{"init_std_down": 0.00241, "lr_head": 0.00575, "schedule": "wsd", "decay_shape": "linear", "train_tokens": 517000000}
Each number is 50 + 10 x the weight over its row's rms, rounded and kept within 0 to 99. Layers, rows and columns count from 0. The size before them is the row's rms in percent of the matrix's.

# layer 4 attention output (transposed), 384x384, rms 0.0432, rows 276-312, columns 0-95
119:52 54 61 49 44 39 64 42 46 62 31 52 41 57 58 46 77 40 36 28 38 54 36 48 54 69 54 52 46 38 58 37 33 42 47 40 61 42 54 36 48 50 59 39 39 67 49 36 58 44 55 42 54 47 39 57 51 58 51 46 52 62 54 31 37 47 52 57 38 39 58 60 49 47 67 48 41 44 45 44 30 44 31 54 44 56 55 51 50 37 70 53 75 40 40 51
116:37 48 36 63 65 73 47 50 51 52 42 47 54 51 45 55 59 42 32 37 45 40 38 50 47 57 32 45 37 36 40 53 47 28 42 42 38 57 63 41 48 53 64 71 37 63 34 40 49 50 57 45 56 35 46 55 59 42 32 45 49 52 43 57 43 55 51 55 48 44 56 40 50 49 52 60 42 59 57 49 37 59 48 44 54 75 62 41 44 43 41 60 64 29 40 44
114:50 56 47 48 78 49 32 44 45 52 50 41 53 77 32 57 58 55 47 58 76 60 42 42 53 44 43 54 60 41 55 60 49 44 36 47 36 34 48 64 61 48 58 62 51 35 33 54 55 46 55 52 57 63 24 55 47 58 47 52 51 68 36 37 64 49 55 46 58 61 35 43 46 62 56 48 65 47 68 65 48 59 52 55 44 67 35 62 54 55 41 57 37 38 42 63
096:41 57 58 43 31 45 31 57 46 55 44 47 53 64 45 41 49 65 40 64 54 61 54 53 63 60 56 44 55 64 61 55 48 58 49 48 42 39 51 71 44 43 36 61 69 36 31 30 50 67 38 64 52 54 57 52 55 44 58 50 46 53 38 31 54 34 63 45 38 52 43 45 51 47 59 33 50 42 45 53 58 35 39 22 43 42 52 43 49 38 49 41 56 76 47 45
108:45 46 56 39 45 78 59 49 61 49 39 37 27 41 39 68 64 42 53 40 38 53 52 50 49 48 56 42 40 45 54 40 55 47 42 56 55 48 59 55 56 42 58 38 59 48 66 59 59 68 47 40 38 46 57 54 51 39 47 37 53 55 45 49 66 46 42 77 46 62 52 55 41 49 39 49 59 62 58 52 54 51 34 47 50 53 47 45 35 56 32 43 56 47 35 58
105:33 37 62 38 41 32 61 57 54 57 36 50 37 57 37 61 52 37 59 41 43 49 56 36 57 60 52 50 56 43 53 48 41 48 45 40 49 54 55 68 66 45 59 57 48 45 35 42 62 62 43 52 52 53 08 52 72 44 45 53 43 58 33 48 59 39 57 38 32 62 51 48 60 58 32 44 51 21 58 42 50 51 44 39 47 48 66 45 52 72 49 58 62 47 54 43
109:54 45 62 30 57 54 58 59 55 58 52 36 38 41 48 53 59 44 49 63 34 57 58 54 63 29 57 66 56 45 42 41 53 63 36 52 49 45 39 39 57 49 56 55 41 60 51 59 64 48 39 42 42 44 44 55 47 66 34 35 47 50 49 51 56 60 59 39 60 40 58 50 52 50 46 47 65 55 51 61 56 71 62 64 63 48 54 44 46 56 53 33 64 65 41 52
118:47 45 49 46 62 61 40 61 37 63 58 58 57 52 49 65 28 43 82 58 56 59 57 56 43 61 48 37 61 47 56 57 64 41 48 57 76 58 44 45 65 54 46 55 58 45 53 31 46 44 48 41 44 38 54 22 52 62 58 62 52 61 38 59 37 70 36 57 50 53 40 56 34 46 49 54 61 45 47 40 56 48 52 42 57 42 38 32 57 57 33 61 58 54 48 57
101:50 40 34 53 68 59 68 46 45 53 53 39 45 46 54 51 68 52 61 41 60 69 45 35 43 62 63 63 31 39 69 65 34 40 60 49 55 38 79 51 34 36 52 54 65 38 37 47 53 40 44 53 28 46 55 51 60 67 39 49 54 31 59 55 41 48 60 62 60 39 45 60 59 67 58 76 48 43 49 35 59 65 36 53 52 57 44 47 43 67 46 64 46 54 35 41
104:56 68 37 62 34 61 57 44 41 49 41 61 60 45 58 53 83 59 43 33 50 52 43 59 55 60 46 39 31 55 45 47 51 61 44 61 66 52 45 44 43 49 52 59 44 63 38 46 40 64 36 41 50 47 59 31 34 40 60 51 38 46 64 41 52 63 50 55 40 54 51 40 44 59 42 29 49 53 52 74 52 40 40 64 49 44 40 55 43 56 53 42 66 38 41 47
098:58 45 64 67 43 46 54 40 51 36 56 40 56 36 56 57 61 60 57 44 43 50 53 61 52 48 34 53 57 30 40 39 41 44 62 66 45 49 56 32 58 52 60 52 44 62 42 47 59 32 64 30 29 27 48 53 61 63 46 47 42 47 52 58 44 66 45 54 55 69 52 49 59 58 44 59 38 47 43 45 53 50 42 51 63 56 59 38 57 63 44 46 45 34 54 46
103:57 39 53 38 48 41 47 62 60 33 62 38 57 51 56 51 43 36 42 66 48 64 51 58 54 34 76 53 62 52 36 63 45 45 43 40 19 43 44 63 46 59 66 36 56 63 62 42 65 48 59 45 64 61 47 69 60 59 57 56 63 58 35 47 53 27 53 40 65 62 41 57 49 54 56 60 53 37 46 43 43 53 52 52 36 47 38 54 48 43 60 52 50 59 70 56
098:55 46 62 36 40 64 63 35 42 45 37 52 36 45 58 61 46 45 43 46 29 40 68 50 47 30 71 65 53 74 53 49 58 57 36 51 48 60 48 61 50 24 48 35 53 55 47 46 70 47 36 64 60 38 58 55 50 42 43 65 42 44 50 56 55 42 53 55 62 61 51 33 57 59 59 48 40 57 52 63 58 25 65 62 53 42 55 53 64 51 45 51 56 59 55 53
112:49 40 41 47 56 37 36 54 41 47 58 46 58 49 49 25 40 64 54 54 62 35 57 50 51 54 45 55 70 56 65 43 51 64 32 41 64 54 56 65 45 48 43 44 54 30 48 53 39 44 43 50 57 78 58 34 50 64 49 53 51 54 47 39 44 39 37 48 34 49 46 63 39 58 65 41 41 38 58 55 53 64 50 54 46 42 42 47 52 37 46 57 49 56 56 56
110:47 58 49 33 41 50 59 61 58 57 59 51 48 35 49 62 74 55 62 48 48 53 60 76 44 65 62 37 53 58 37 66 29 57 65 63 39 69 41 47 44 55 35 46 49 39 42 50 44 59 27 39 56 47 56 56 64 58 58 45 51 51 60 21 40 58 56 49 41 50 57 60 59 33 42 45 48 65 35 35 63 30 43 49 45 50 46 61 58 56 50 46 45 43 58 51
104:67 39 44 49 38 49 51 55 67 54 39 37 55 65 46 51 52 57 29 63 55 51 45 32 43 38 60 35 46 54 60 46 41 46 62 51 54 36 35 59 55 44 74 42 62 35 51 46 39 50 49 47 56 66 39 44 55 42 33 38 55 54 38 64 51 41 51 62 54 48 42 42 43 59 60 55 51 31 77 49 47 47 53 38 42 45 62 51 32 60 64 41 52 49 33 65
114:53 69 63 44 38 42 41 60 56 37 41 44 59 45 57 60 48 62 26 50 46 47 37 58 44 55 54 45 63 69 55 45 59 62 40 32 60 51 41 54 49 46 52 42 49 58 52 37 44 42 48 48 52 59 68 32 56 60 55 43 47 52 50 68 41 44 39 44 38 53 72 62 49 61 60 42 55 30 59 50 29 57 46 44 46 47 59 57 63 42 64 61 49 72 56 52
116:57 38 46 55 52 45 61 45 43 34 67 47 55 52 44 35 63 62 60 37 50 41 46 57 59 54 41 69 51 59 44 47 43 59 60 70 52 48 63 35 57 48 39 56 28 57 43 56 33 60 41 48 43 60 43 44 43 60 43 60 54 51 47 44 61 60 56 48 47 36 60 63 50 48 43 54 56 55 39 65 47 45 62 66 58 62 56 57 68 59 74 48 33 55 41 32
107:56 47 52 55 44 52 40 41 51 58 35 62 66 38 41 52 52 64 53 42 58 57 52 48 62 72 50 45 62 60 57 37 42 63 51 34 51 50 54 32 53 43 48 50 56 44 63 56 35 65 39 52 56 28 59 32 42 34 55 42 41 56 63 39 57 63 31 51 42 42 55 55 71 51 41 58 66 60 54 38 59 41 42 69 52 65 49 49 45 63 53 57 53 47 48 56
102:42 44 42 41 43 47 42 41 50 47 56 40 27 51 44 58 53 47 48 61 71 57 49 44 54 31 47 66 70 52 57 47 45 40 42 56 49 51 55 66 48 42 35 42 44 39 60 52 60 35 45 70 30 65 39 75 48 44 42 37 52 47 44 73 41 46 60 50 67 49 52 64 48 46 37 49 50 39 57 59 56 54 66 40 45 48 51 31 68 43 46 35 37 59 58 46
082:63 50 45 44 60 52 47 43 55 37 54 41 57 51 40 57 32 52 61 39 50 61 70 65 48 59 53 49 57 53 43 63 49 57 46 55 56 49 36 37 45 58 61 59 60 51 43 54 52 28 51 40 43 51 43 41 67 63 51 52 59 57 48 66 34 50 52 56 40 57 59 57 54 54 63 57 54 55 45 60 46 59 48 51 58 60 60 51 24 45 47 55 47 39 51 33
110:47 45 49 60 40 54 38 46 41 50 47 68 65 61 53 50 38 42 50 41 55 41 41 33 63 43 35 58 69 48 53 63 60 43 53 39 43 42 62 70 56 46 67 45 46 34 57 42 38 50 72 58 69 62 54 58 46 55 37 41 67 49 37 46 44 34 64 48 55 38 41 57 25 40 57 57 46 68 48 39 52 53 48 28 43 46 42 55 35 36 38 43 36 40 51 70
088:54 57 57 45 57 54 59 44 41 53 36 51 44 36 45 54 66 61 61 36 56 39 56 53 44 38 35 67 55 43 51 37 36 44 45 45 60 35 52 34 49 39 45 38 53 49 46 50 59 50 41 52 36 40 36 41 45 42 47 50 42 52 54 36 49 54 39 50 49 30 64 42 59 49 55 47 59 60 57 53 27 54 40 53 61 48 54 49 54 47 55 55 33 39 55 49
093:77 59 42 45 54 61 45 60 46 63 49 59 52 59 41 64 57 45 37 43 64 55 56 39 46 47 54 40 43 47 53 32 49 61 60 22 59 64 37 40 52 61 32 46 46 34 54 51 54 48 57 34 63 59 62 49 42 51 61 55 51 52 37 40 50 45 42 56 45 42 37 42 56 57 53 56 55 62 66 62 62 68 52 58 33 57 57 55 36 38 52 46 52 44 49 34
101:42 58 32 59 57 64 41 44 54 44 29 44 60 50 77 44 61 40 57 51 56 52 41 37 63 54 47 42 41 46 61 54 57 40 41 49 30 41 62 48 60 49 52 44 63 53 44 46 53 46 49 36 50 51 48 50 53 45 52 49 64 39 37 55 41 56 38 61 42 54 42 59 49 58 39 58 51 54 42 54 45 56 66 47 43 46 46 63 42 47 54 57 51 36 48 58
113:29 49 67 69 40 29 43 38 49 49 28 59 38 52 56 43 33 62 54 69 58 15 56 42 59 51 31 61 47 45 62 48 50 52 68 38 48 59 65 58 40 41 38 36 50 43 41 50 47 46 30 52 14 63 48 47 77 41 55 36 53 60 48 49 60 50 45 33 37 37 50 44 51 37 37 54 35 39 58 50 56 75 57 43 61 49 65 48 46 54 44 57 37 42 59 58
096:52 43 53 60 49 32 66 48 55 42 53 45 59 49 48 50 36 63 53 59 55 13 43 55 52 70 37 69 46 40 54 40 43 55 55 47 46 51 63 47 45 54 42 56 60 51 33 44 55 32 48 61 48 53 46 54 54 65 31 57 47 50 44 58 47 26 63 40 46 33 49 47 69 52 61 61 45 58 47 39 61 50 34 40 51 56 48 57 65 41 73 53 31 56 63 44
112:38 65 56 33 42 47 64 64 52 49 43 54 63 52 56 64 44 49 34 46 42 49 31 42 58 44 74 51 62 47 61 38 47 57 40 37 65 44 46 57 38 41 41 22 68 31 46 44 43 69 46 77 56 52 67 62 53 50 41 70 45 51 63 58 54 45 61 53 47 53 76 51 32 35 42 56 42 46 40 47 44 46 53 62 52 41 48 51 48 39 47 48 44 49 56 57
086:41 49 47 57 54 46 60 47 52 36 47 54 52 44 54 37 36 69 40 36 53 64 61 57 34 45 48 48 52 73 64 56 69 56 37 37 36 47 46 55 32 38 50 38 55 39 45 37 45 55 34 53 62 57 56 43 64 56 68 59 52 35 61 52 32 43 38 70 37 49 40 57 67 46 47 55 41 47 48 52 56 28 49 49 48 59 43 69 47 55 39 58 45 71 56 54
124:64 76 44 37 46 67 56 48 35 41 43 39 49 47 50 69 44 51 47 45 40 61 48 44 42 51 46 49 55 54 48 49 66 50 25 48 47 48 49 57 50 39 67 48 60 42 44 53 58 56 46 60 55 48 42 36 30 67 46 53 34 60 52 36 63 37 46 63 57 51 43 47 47 51 56 47 45 43 36 50 28 54 53 48 48 58 39 57 57 41 65 59 58 52 54 51
100:47 47 66 43 51 38 42 57 57 46 43 52 35 43 65 49 47 58 32 49 39 61 62 56 45 57 58 32 53 58 57 45 64 41 54 38 62 54 47 38 65 55 64 30 57 43 81 56 47 46 42 46 48 51 61 41 57 34 43 50 61 49 59 51 39 60 34 46 35 45 46 41 53 55 38 62 57 36 67 52 37 60 59 62 34 37 64 63 34 54 35 32 61 45 44 60
109:50 63 69 48 42 48 60 54 49 44 35 39 33 53 43 67 63 53 51 51 45 44 47 48 62 50 43 56 60 51 48 35 59 42 37 34 61 38 53 46 59 43 60 55 40 47 49 47 58 58 46 43 51 40 39 42 44 54 36 47 40 76 52 50 53 60 40 42 54 28 61 57 40 58 48 63 57 37 48 41 33 52 39 69 49 46 69 62 51 57 74 49 48 57 55 55
115:45 63 62 47 65 55 53 59 56 59 55 46 44 46 52 44 58 60 53 54 36 33 47 46 41 58 47 50 66 39 63 67 48 58 38 36 62 38 58 54 54 47 49 51 60 51 43 43 57 51 56 53 29 52 56 50 41 71 48 66 45 40 32 61 58 65 60 55 42 40 45 55 70 52 58 62 44 53 54 50 50 62 35 58 45 57 42 45 30 45 59 50 48 60 47 38
102:70 47 65 46 42 39 37 32 44 58 54 24 42 39 48 45 40 55 61 33 46 43 46 61 61 71 37 55 54 38 53 46 38 53 57 59 45 49 56 55 53 50 50 60 52 47 44 58 46 44 60 36 44 42 52 37 37 65 47 43 40 46 49 36 60 56 47 50 30 41 48 54 58 64 49 56 52 33 38 54 37 52 50 55 57 36 47 63 47 66 53 56 39 53 41 54
097:52 58 38 38 54 64 67 44 42 31 61 65 68 57 45 49 61 41 34 45 52 68 45 48 55 38 61 52 35 59 30 65 48 45 50 48 42 50 31 61 37 56 59 34 44 72 57 42 64 64 64 43 79 55 39 55 45 49 67 64 66 61 55 40 42 46 52 55 51 56 52 42 46 34 71 41 42 39 54 49 46 32 58 52 45 41 42 55 62 36 54 49 63 50 62 51
103:56 51 43 57 51 42 62 42 66 63 55 45 40 58 43 44 45 47 40 41 50 56 42 45 36 54 33 47 35 27 48 58 54 53 57 55 40 46 49 62 50 76 48 57 51 42 41 41 51 32 54 40 40 62 59 67 49 59 58 43 50 46 45 57 47 36 40 44 49 51 45 48 41 50 57 53 44 60 47 45 45 81 40 30 55 59 67 49 41 53 43 46 55 53 40 55
102:52 42 56 57 32 41 36 53 54 46 38 65 54 42 46 41 35 55 48 50 29 27 70 48 42 70 44 48 40 41 52 44 47 44 75 38 44 47 48 41 48 48 44 48 56 60 42 40 39 34 38 41 46 45 63 43 52 40 50 45 52 40 60 59 34 59 58 63 54 46 39 54 56 54 42 63 48 57 47 57 75 53 60 55 40 54 62 53 33 60 39 61 55 59 40 45
# layer 4 attention value, 384x384, rms 0.0422, rows 277-312, columns 0-95
102:45 47 41 53 70 50 55 64 47 59 43 50 58 43 42 46 60 47 49 48 48 39 44 60 49 38 42 32 42 41 55 59 43 43 51 53 39 61 66 38 57 41 45 50 32 51 39 44 47 58 45 52 36 50 48 56 58 44 37 66 32 51 53 59 38 62 60 58 40 57 63 47 38 42 35 57 58 48 59 79 32 45 53 52 56 65 45 48 45 58 48 49 49 25 36 32
095:59 35 34 44 54 48 49 61 41 52 55 37 53 47 44 63 58 68 53 51 70 40 47 44 48 51 61 50 58 52 45 51 60 69 37 52 43 25 56 57 28 59 62 75 51 31 30 51 26 41 50 54 56 62 31 42 53 54 46 50 45 62 52 41 42 54 45 37 57 56 42 42 52 71 47 55 48 50 83 52 48 54 34 47 41 68 59 58 61 55 36 44 47 63 46 52
091:58 49 65 59 43 58 20 41 51 51 30 45 38 55 43 46 43 54 50 48 57 52 57 62 47 57 58 45 45 55 59 44 58 65 43 50 62 53 58 62 78 48 26 51 40 45 36 40 50 67 43 53 41 35 61 41 49 60 51 55 71 59 33 47 48 41 59 55 56 56 46 44 73 43 51 53 56 31 71 54 63 41 54 41 49 49 67 47 49 63 47 42 43 59 47 59
093:58 47 44 61 39 64 52 60 41 47 55 39 65 41 51 41 47 49 44 45 52 29 49 38 61 60 52 34 34 38 37 48 62 46 29 44 54 49 51 68 51 58 39 37 48 44 50 47 43 47 58 43 49 46 58 62 52 58 41 53 61 57 56 52 57 43 46 56 57 50 67 65 39 61 47 45 60 58 51 51 47 54 30 45 54 61 43 48 65 37 59 52 50 52 41 34
102:52 55 48 43 41 31 51 52 47 40 42 54 33 39 48 48 46 56 51 39 62 28 44 65 44 66 45 36 56 51 36 62 56 41 44 37 54 53 59 62 49 52 45 40 48 38 31 54 58 47 47 50 32 51 28 29 76 61 43 58 47 48 41 52 47 68 59 61 34 53 66 48 61 58 58 53 59 53 53 35 41 53 64 53 41 52 82 51 55 55 68 66 57 52 54 40
092:39 57 61 36 26 70 48 41 53 58 56 48 45 28 56 55 52 55 55 51 45 64 40 36 57 38 60 52 52 47 53 46 51 36 37 42 51 54 50 44 76 44 57 54 48 47 51 68 53 67 38 60 56 62 52 52 57 50 53 46 42 38 47 40 56 42 51 59 61 58 56 48 57 35 56 37 57 46 51 51 48 73 73 49 63 17 53 55 45 34 51 60 62 61 49 30
103:60 52 56 70 47 60 49 56 39 52 47 47 50 47 34 56 45 44 51 53 53 56 54 41 52 73 47 47 40 60 47 37 51 47 52 57 58 40 56 35 52 45 50 51 45 55 41 51 50 48 43 39 62 64 41 25 65 42 48 47 63 49 68 44 44 64 58 62 36 61 59 49 46 33 48 52 42 31 57 36 27 40 45 55 56 39 29 30 36 51 37 53 41 58 30 60
099:52 31 61 46 54 51 46 35 40 38 63 49 58 42 48 45 52 47 60 46 69 62 42 25 54 45 57 53 43 36 75 56 37 56 50 30 50 49 55 33 45 43 58 61 56 43 27 57 50 59 69 44 35 64 67 49 70 55 39 37 76 42 48 54 61 41 40 36 49 35 60 54 55 49 59 63 34 61 57 57 47 43 30 63 48 33 61 56 49 59 66 43 34 50 35 42
088:76 57 58 75 33 52 31 51 47 47 55 50 54 35 41 45 62 19 50 53 41 46 42 21 58 53 48 53 40 38 45 55 53 43 42 47 48 45 62 35 43 57 55 56 52 48 58 59 45 42 53 46 49 57 56 52 58 49 43 57 28 39 62 44 48 66 56 44 46 53 42 38 66 46 63 42 50 48 57 57 31 48 26 56 46 42 60 44 27 48 54 42 46 56 54 33
089:78 54 64 59 58 73 61 37 59 40 51 41 41 49 53 51 53 41 59 53 41 41 38 48 38 41 48 42 55 34 51 54 54 39 59 46 34 50 53 52 68 49 44 47 71 60 46 40 63 43 61 53 40 50 65 45 63 53 37 47 39 44 42 68 67 64 54 64 58 59 31 36 50 56 59 40 48 55 36 35 59 45 53 43 48 51 54 49 63 68 43 49 59 34 51 55
102:43 49 57 33 45 65 54 62 59 41 53 38 54 52 50 51 50 60 44 51 53 50 54 83 44 36 56 55 60 54 48 56 39 59 54 44 44 42 46 47 41 49 47 53 49 58 54 57 57 48 72 54 60 55 49 56 45 47 52 34 63 56 37 52 57 23 47 57 58 55 52 35 59 51 29 44 49 48 53 49 50 49 58 54 22 57 38 41 63 50 45 55 58 69 45 57
091:48 54 51 48 49 61 41 57 37 35 20 53 40 41 44 50 44 64 54 38 54 44 65 56 51 24 51 51 31 54 58 49 54 48 49 32 58 60 46 71 65 51 48 41 50 47 39 44 62 47 41 33 62 52 62 64 45 36 64 64 43 55 49 54 39 48 55 65 48 53 48 47 68 49 67 35 51 51 38 72 56 44 53 64 40 48 39 42 46 55 49 53 57 42 48 40
098:50 55 36 60 54 41 60 50 39 53 57 49 64 60 47 47 56 61 43 66 69 39 53 41 53 59 47 56 49 54 53 49 50 51 39 35 50 67 69 44 46 66 54 62 32 43 56 56 52 26 65 39 69 59 40 30 61 64 42 51 49 54 60 27 47 50 36 30 48 49 45 36 46 63 63 58 41 56 66 57 45 55 51 55 51 46 67 36 57 66 49 58 41 68 42 52
093:69 43 67 61 46 62 42 69 62 51 53 50 45 32 43 42 48 73 62 52 64 55 61 47 36 51 47 52 46 66 55 47 55 59 35 69 55 42 37 53 64 54 48 44 47 44 34 62 47 43 24 61 57 35 48 53 49 64 55 47 40 38 60 48 55 47 61 56 45 38 68 49 40 52 59 49 57 45 47 47 45 34 46 65 71 45 59 48 45 77 53 55 54 42 48 47
096:66 45 53 51 45 40 42 41 42 40 48 46 40 47 53 52 59 48 51 38 52 60 57 48 54 49 69 49 54 59 45 51 42 37 56 32 53 34 49 39 42 35 43 62 45 29 56 35 37 60 56 31 37 54 47 48 62 59 50 35 52 47 47 51 55 46 54 61 56 40 55 43 61 55 54 64 52 46 48 62 53 41 63 43 51 48 66 53 51 61 61 51 38 55 35 36
106:40 60 46 40 51 38 39 50 35 46 42 37 58 50 44 63 45 54 41 55 55 38 42 34 53 54 54 57 54 71 50 44 52 51 45 41 50 42 47 45 54 47 30 46 42 57 66 57 44 49 36 47 53 34 52 32 46 50 45 45 52 76 47 62 36 51 28 53 46 35 70 64 62 54 37 39 55 42 56 44 51 48 64 45 38 44 38 53 78 58 56 66 35 65 35 52
117:39 47 47 64 69 53 77 77 52 45 59 41 44 47 41 58 45 52 56 54 57 62 45 60 56 59 46 49 54 30 31 62 78 42 47 47 33 50 51 59 50 52 29 42 50 50 58 41 49 44 55 57 53 39 54 65 38 52 46 50 51 25 57 35 42 59 43 43 53 70 56 38 40 53 46 47 44 49 31 44 42 64 50 52 57 35 39 57 41 57 53 67 67 46 67 40
111:58 52 63 61 56 44 47 48 48 45 39 60 44 53 43 47 61 51 71 60 51 41 48 34 47 58 55 38 43 40 71 55 65 39 40 32 42 47 48 62 49 28 51 32 43 51 58 63 39 71 32 48 55 47 45 52 56 54 51 45 31 53 47 54 57 57 58 52 34 70 53 59 41 51 60 55 44 50 45 45 62 29 49 50 45 62 39 55 37 48 37 58 46 31 51 49
091:53 61 54 31 37 46 42 41 58 53 50 35 41 49 68 65 51 47 48 50 55 35 44 65 45 42 60 67 56 54 40 52 40 43 57 56 48 58 65 48 56 40 28 40 51 53 59 49 43 50 60 74 47 65 39 36 40 51 37 36 58 58 51 59 17 34 50 44 67 39 35 56 56 48 39 42 60 57 52 58 63 64 60 44 32 34 57 41 76 34 43 51 47 56 50 56
090:46 50 37 46 67 43 47 38 67 39 57 46 59 31 32 42 51 61 57 49 58 50 46 42 55 64 32 57 68 40 30 44 42 69 35 50 57 58 52 58 52 51 56 68 61 43 36 43 53 31 53 44 58 59 34 33 53 62 53 32 59 54 38 45 62 54 45 42 42 64 57 67 42 41 64 69 55 55 47 66 42 61 51 54 57 51 64 43 30 54 60 60 60 49 40 38
099:39 44 46 53 47 56 49 57 61 41 39 42 54 54 53 37 53 43 66 36 39 53 41 56 52 55 48 52 53 57 68 39 50 41 53 52 53 65 69 54 54 54 70 47 35 43 27 60 58 59 34 33 68 65 41 51 44 48 43 36 70 41 57 37 69 27 64 65 54 57 41 38 36 36 34 58 49 42 49 54 41 51 44 41 28 50 54 46 31 49 57 49 52 58 43 49
094:72 51 47 43 70 37 60 46 39 48 35 62 43 47 70 59 54 39 49 58 69 47 54 44 62 58 44 49 56 40 65 53 65 31 38 50 46 32 53 55 51 37 75 36 40 57 61 44 68 39 67 54 37 38 56 42 57 48 35 57 53 42 59 50 44 49 48 46 47 50 47 54 47 62 74 47 52 56 56 45 37 46 47 54 51 32 50 46 59 60 46 53 56 38 53 53
085:64 62 40 50 47 42 44 43 45 48 51 63 55 48 57 54 57 70 58 37 48 36 39 55 59 59 62 57 57 42 46 41 31 36 61 43 41 58 44 41 29 57 40 46 57 46 50 55 50 37 41 38 44 62 53 56 60 44 55 63 32 48 59 50 43 50 43 45 40 29 53 39 41 40 58 65 48 66 38 59 48 50 35 47 40 53 63 55 55 52 43 48 36 54 53 29
094:35 53 46 79 74 64 42 54 30 72 61 46 57 51 54 40 62 47 35 50 40 56 38 44 49 56 59 46 47 51 56 59 62 50 31 45 43 51 53 64 62 61 37 52 55 55 60 53 36 57 60 46 57 31 68 50 49 50 56 46 56 55 47 60 51 56 53 51 49 67 41 57 46 50 44 53 50 45 51 43 56 52 44 48 38 36 30 66 31 53 52 50 44 41 38 63
095:41 62 47 50 52 42 41 54 34 45 48 47 42 44 39 34 45 68 52 60 40 40 62 38 52 38 48 42 45 48 61 45 57 48 26 52 56 52 47 57 56 55 50 40 60 53 51 38 38 32 72 68 42 71 57 35 44 71 52 53 50 68 51 60 39 32 37 43 70 43 58 39 30 46 46 54 58 39 48 50 37 62 63 63 61 45 44 49 50 39 60 52 43 65 64 53
089:45 51 56 35 75 51 73 38 63 28 55 45 47 63 57 62 52 52 51 61 41 51 46 60 47 37 42 47 44 55 47 62 66 49 40 61 50 52 49 53 57 56 54 42 56 59 56 38 45 49 67 68 46 33 41 45 44 50 31 50 33 49 51 56 47 41 51 39 55 57 40 46 50 62 63 52 55 44 45 40 64 48 52 66 55 42 63 48 53 56 60 35 57 46 62 62
096:35 65 42 48 50 56 77 61 42 37 47 63 47 35 51 64 58 35 44 40 30 53 36 41 64 40 59 72 66 38 64 46 44 46 48 50 53 63 48 59 34 47 33 46 55 39 56 44 38 44 49 46 39 59 51 59 43 43 60 46 52 55 48 64 41 35 53 52 57 49 67 67 60 52 49 48 38 48 39 57 67 62 52 44 56 33 48 34 50 40 72 48 45 57 55 56
094:48 47 52 64 50 45 62 54 44 50 48 54 54 44 54 43 58 54 48 48 59 49 53 59 31 49 53 42 50 62 56 47 62 64 56 42 49 54 58 49 56 51 55 50 41 38 53 34 56 49 36 28 35 41 42 38 47 47 78 38 51 46 53 40 60 51 34 59 38 38 41 63 61 35 59 66 52 63 57 58 46 31 43 62 54 52 45 29 48 49 56 54 39 65 51 66
107:62 58 46 45 42 54 30 48 54 49 47 40 34 62 50 65 44 44 32 51 61 32 51 54 42 45 56 48 54 61 60 53 65 36 32 43 50 62 40 53 55 45 43 47 39 58 61 49 49 50 52 54 50 58 52 41 37 63 41 48 35 47 41 35 40 50 45 57 56 51 53 53 50 49 60 48 57 58 52 67 43 48 53 53 54 60 48 36 65 40 55 45 51 40 66 40
092:52 75 50 66 61 24 58 55 32 36 36 55 56 45 64 41 51 43 41 50 51 44 67 52 52 51 43 47 56 32 29 39 61 48 43 45 49 58 48 37 46 45 63 40 43 48 76 55 51 45 43 39 50 54 68 55 49 61 49 38 43 48 57 59 26 48 61 55 51 29 55 52 56 45 68 51 66 59 44 61 53 49 47 46 47 43 44 68 48 16 52 40 43 56 58 42
094:47 46 56 54 46 62 67 51 53 42 48 57 45 52 58 43 62 63 55 54 30 57 43 40 50 52 59 49 44 44 53 47 67 41 46 41 60 55 45 53 54 51 60 44 55 39 63 38 72 35 49 42 50 53 68 58 38 39 53 53 37 63 37 49 81 43 46 67 56 64 52 39 44 31 56 60 52 37 41 52 33 48 28 50 52 42 59 64 43 42 51 42 43 54 63 35
110:59 50 40 45 45 45 70 57 35 60 46 60 59 39 50 52 65 70 44 51 37 45 49 45 50 69 27 47 59 47 53 45 47 69 39 45 52 64 64 45 44 37 42 48 42 40 48 42 58 47 45 53 39 64 57 34 64 58 54 47 51 52 50 62 52 57 45 57 43 45 61 61 49 42 56 52 41 58 59 52 48 52 28 60 39 50 35 48 41 55 64 52 41 56 40 49
099:55 62 57 47 48 32 44 47 57 42 63 54 72 34 44 55 39 49 55 56 53 49 49 59 58 65 41 54 39 28 48 56 49 56 55 57 25 63 51 62 47 54 41 56 52 62 33 43 55 50 67 54 35 58 51 40 51 58 62 45 62 44 43 42 59 48 34 34 63 40 45 66 38 61 71 41 42 37 50 58 47 52 53 56 59 47 64 61 58 43 58 65 50 57 57 50
092:53 38 53 62 46 69 45 43 63 47 38 44 42 48 50 64 37 32 47 35 62 69 54 64 38 37 57 51 38 54 62 48 53 72 61 58 50 45 37 55 30 49 55 50 60 72 49 35 54 50 44 45 60 62 30 51 37 40 52 49 63 63 44 38 49 52 56 66 44 51 53 51 49 50 51 73 51 51 63 38 47 55 46 45 49 59 36 39 44 63 49 53 42 49 52 57
097:41 56 52 38 39 45 56 44 73 52 68 47 55 48 56 51 42 48 48 50 34 65 41 53 54 61 38 50 48 43 44 53 38 44 60 63 42 49 53 44 49 50 49 63 64 48 41 52 59 49 54 66 47 55 35 50 47 54 60 50 63 54 47 52 54 40 31 28 61 43 59 32 56 55 42 37 51 35 57 32 37 73 31 53 52 54 73 49 51 52 39 60 54 46 27 62
090:42 52 54 48 64 30 63 57 68 34 35 62 34 45 56 35 53 49 63 52 45 40 64 53 43 52 39 47 41 53 44 58 30 44 66 43 40 50 61 59 39 55 71 39 76 65 44 35 52 58 29 43 54 62 60 62 56 32 52 43 48 42 55 64 44 66 53 61 57 42 43 55 50 41 40 57 59 50 51 63 62 55 63 48 50 62 43 56 33 60 38 48 56 59 22 43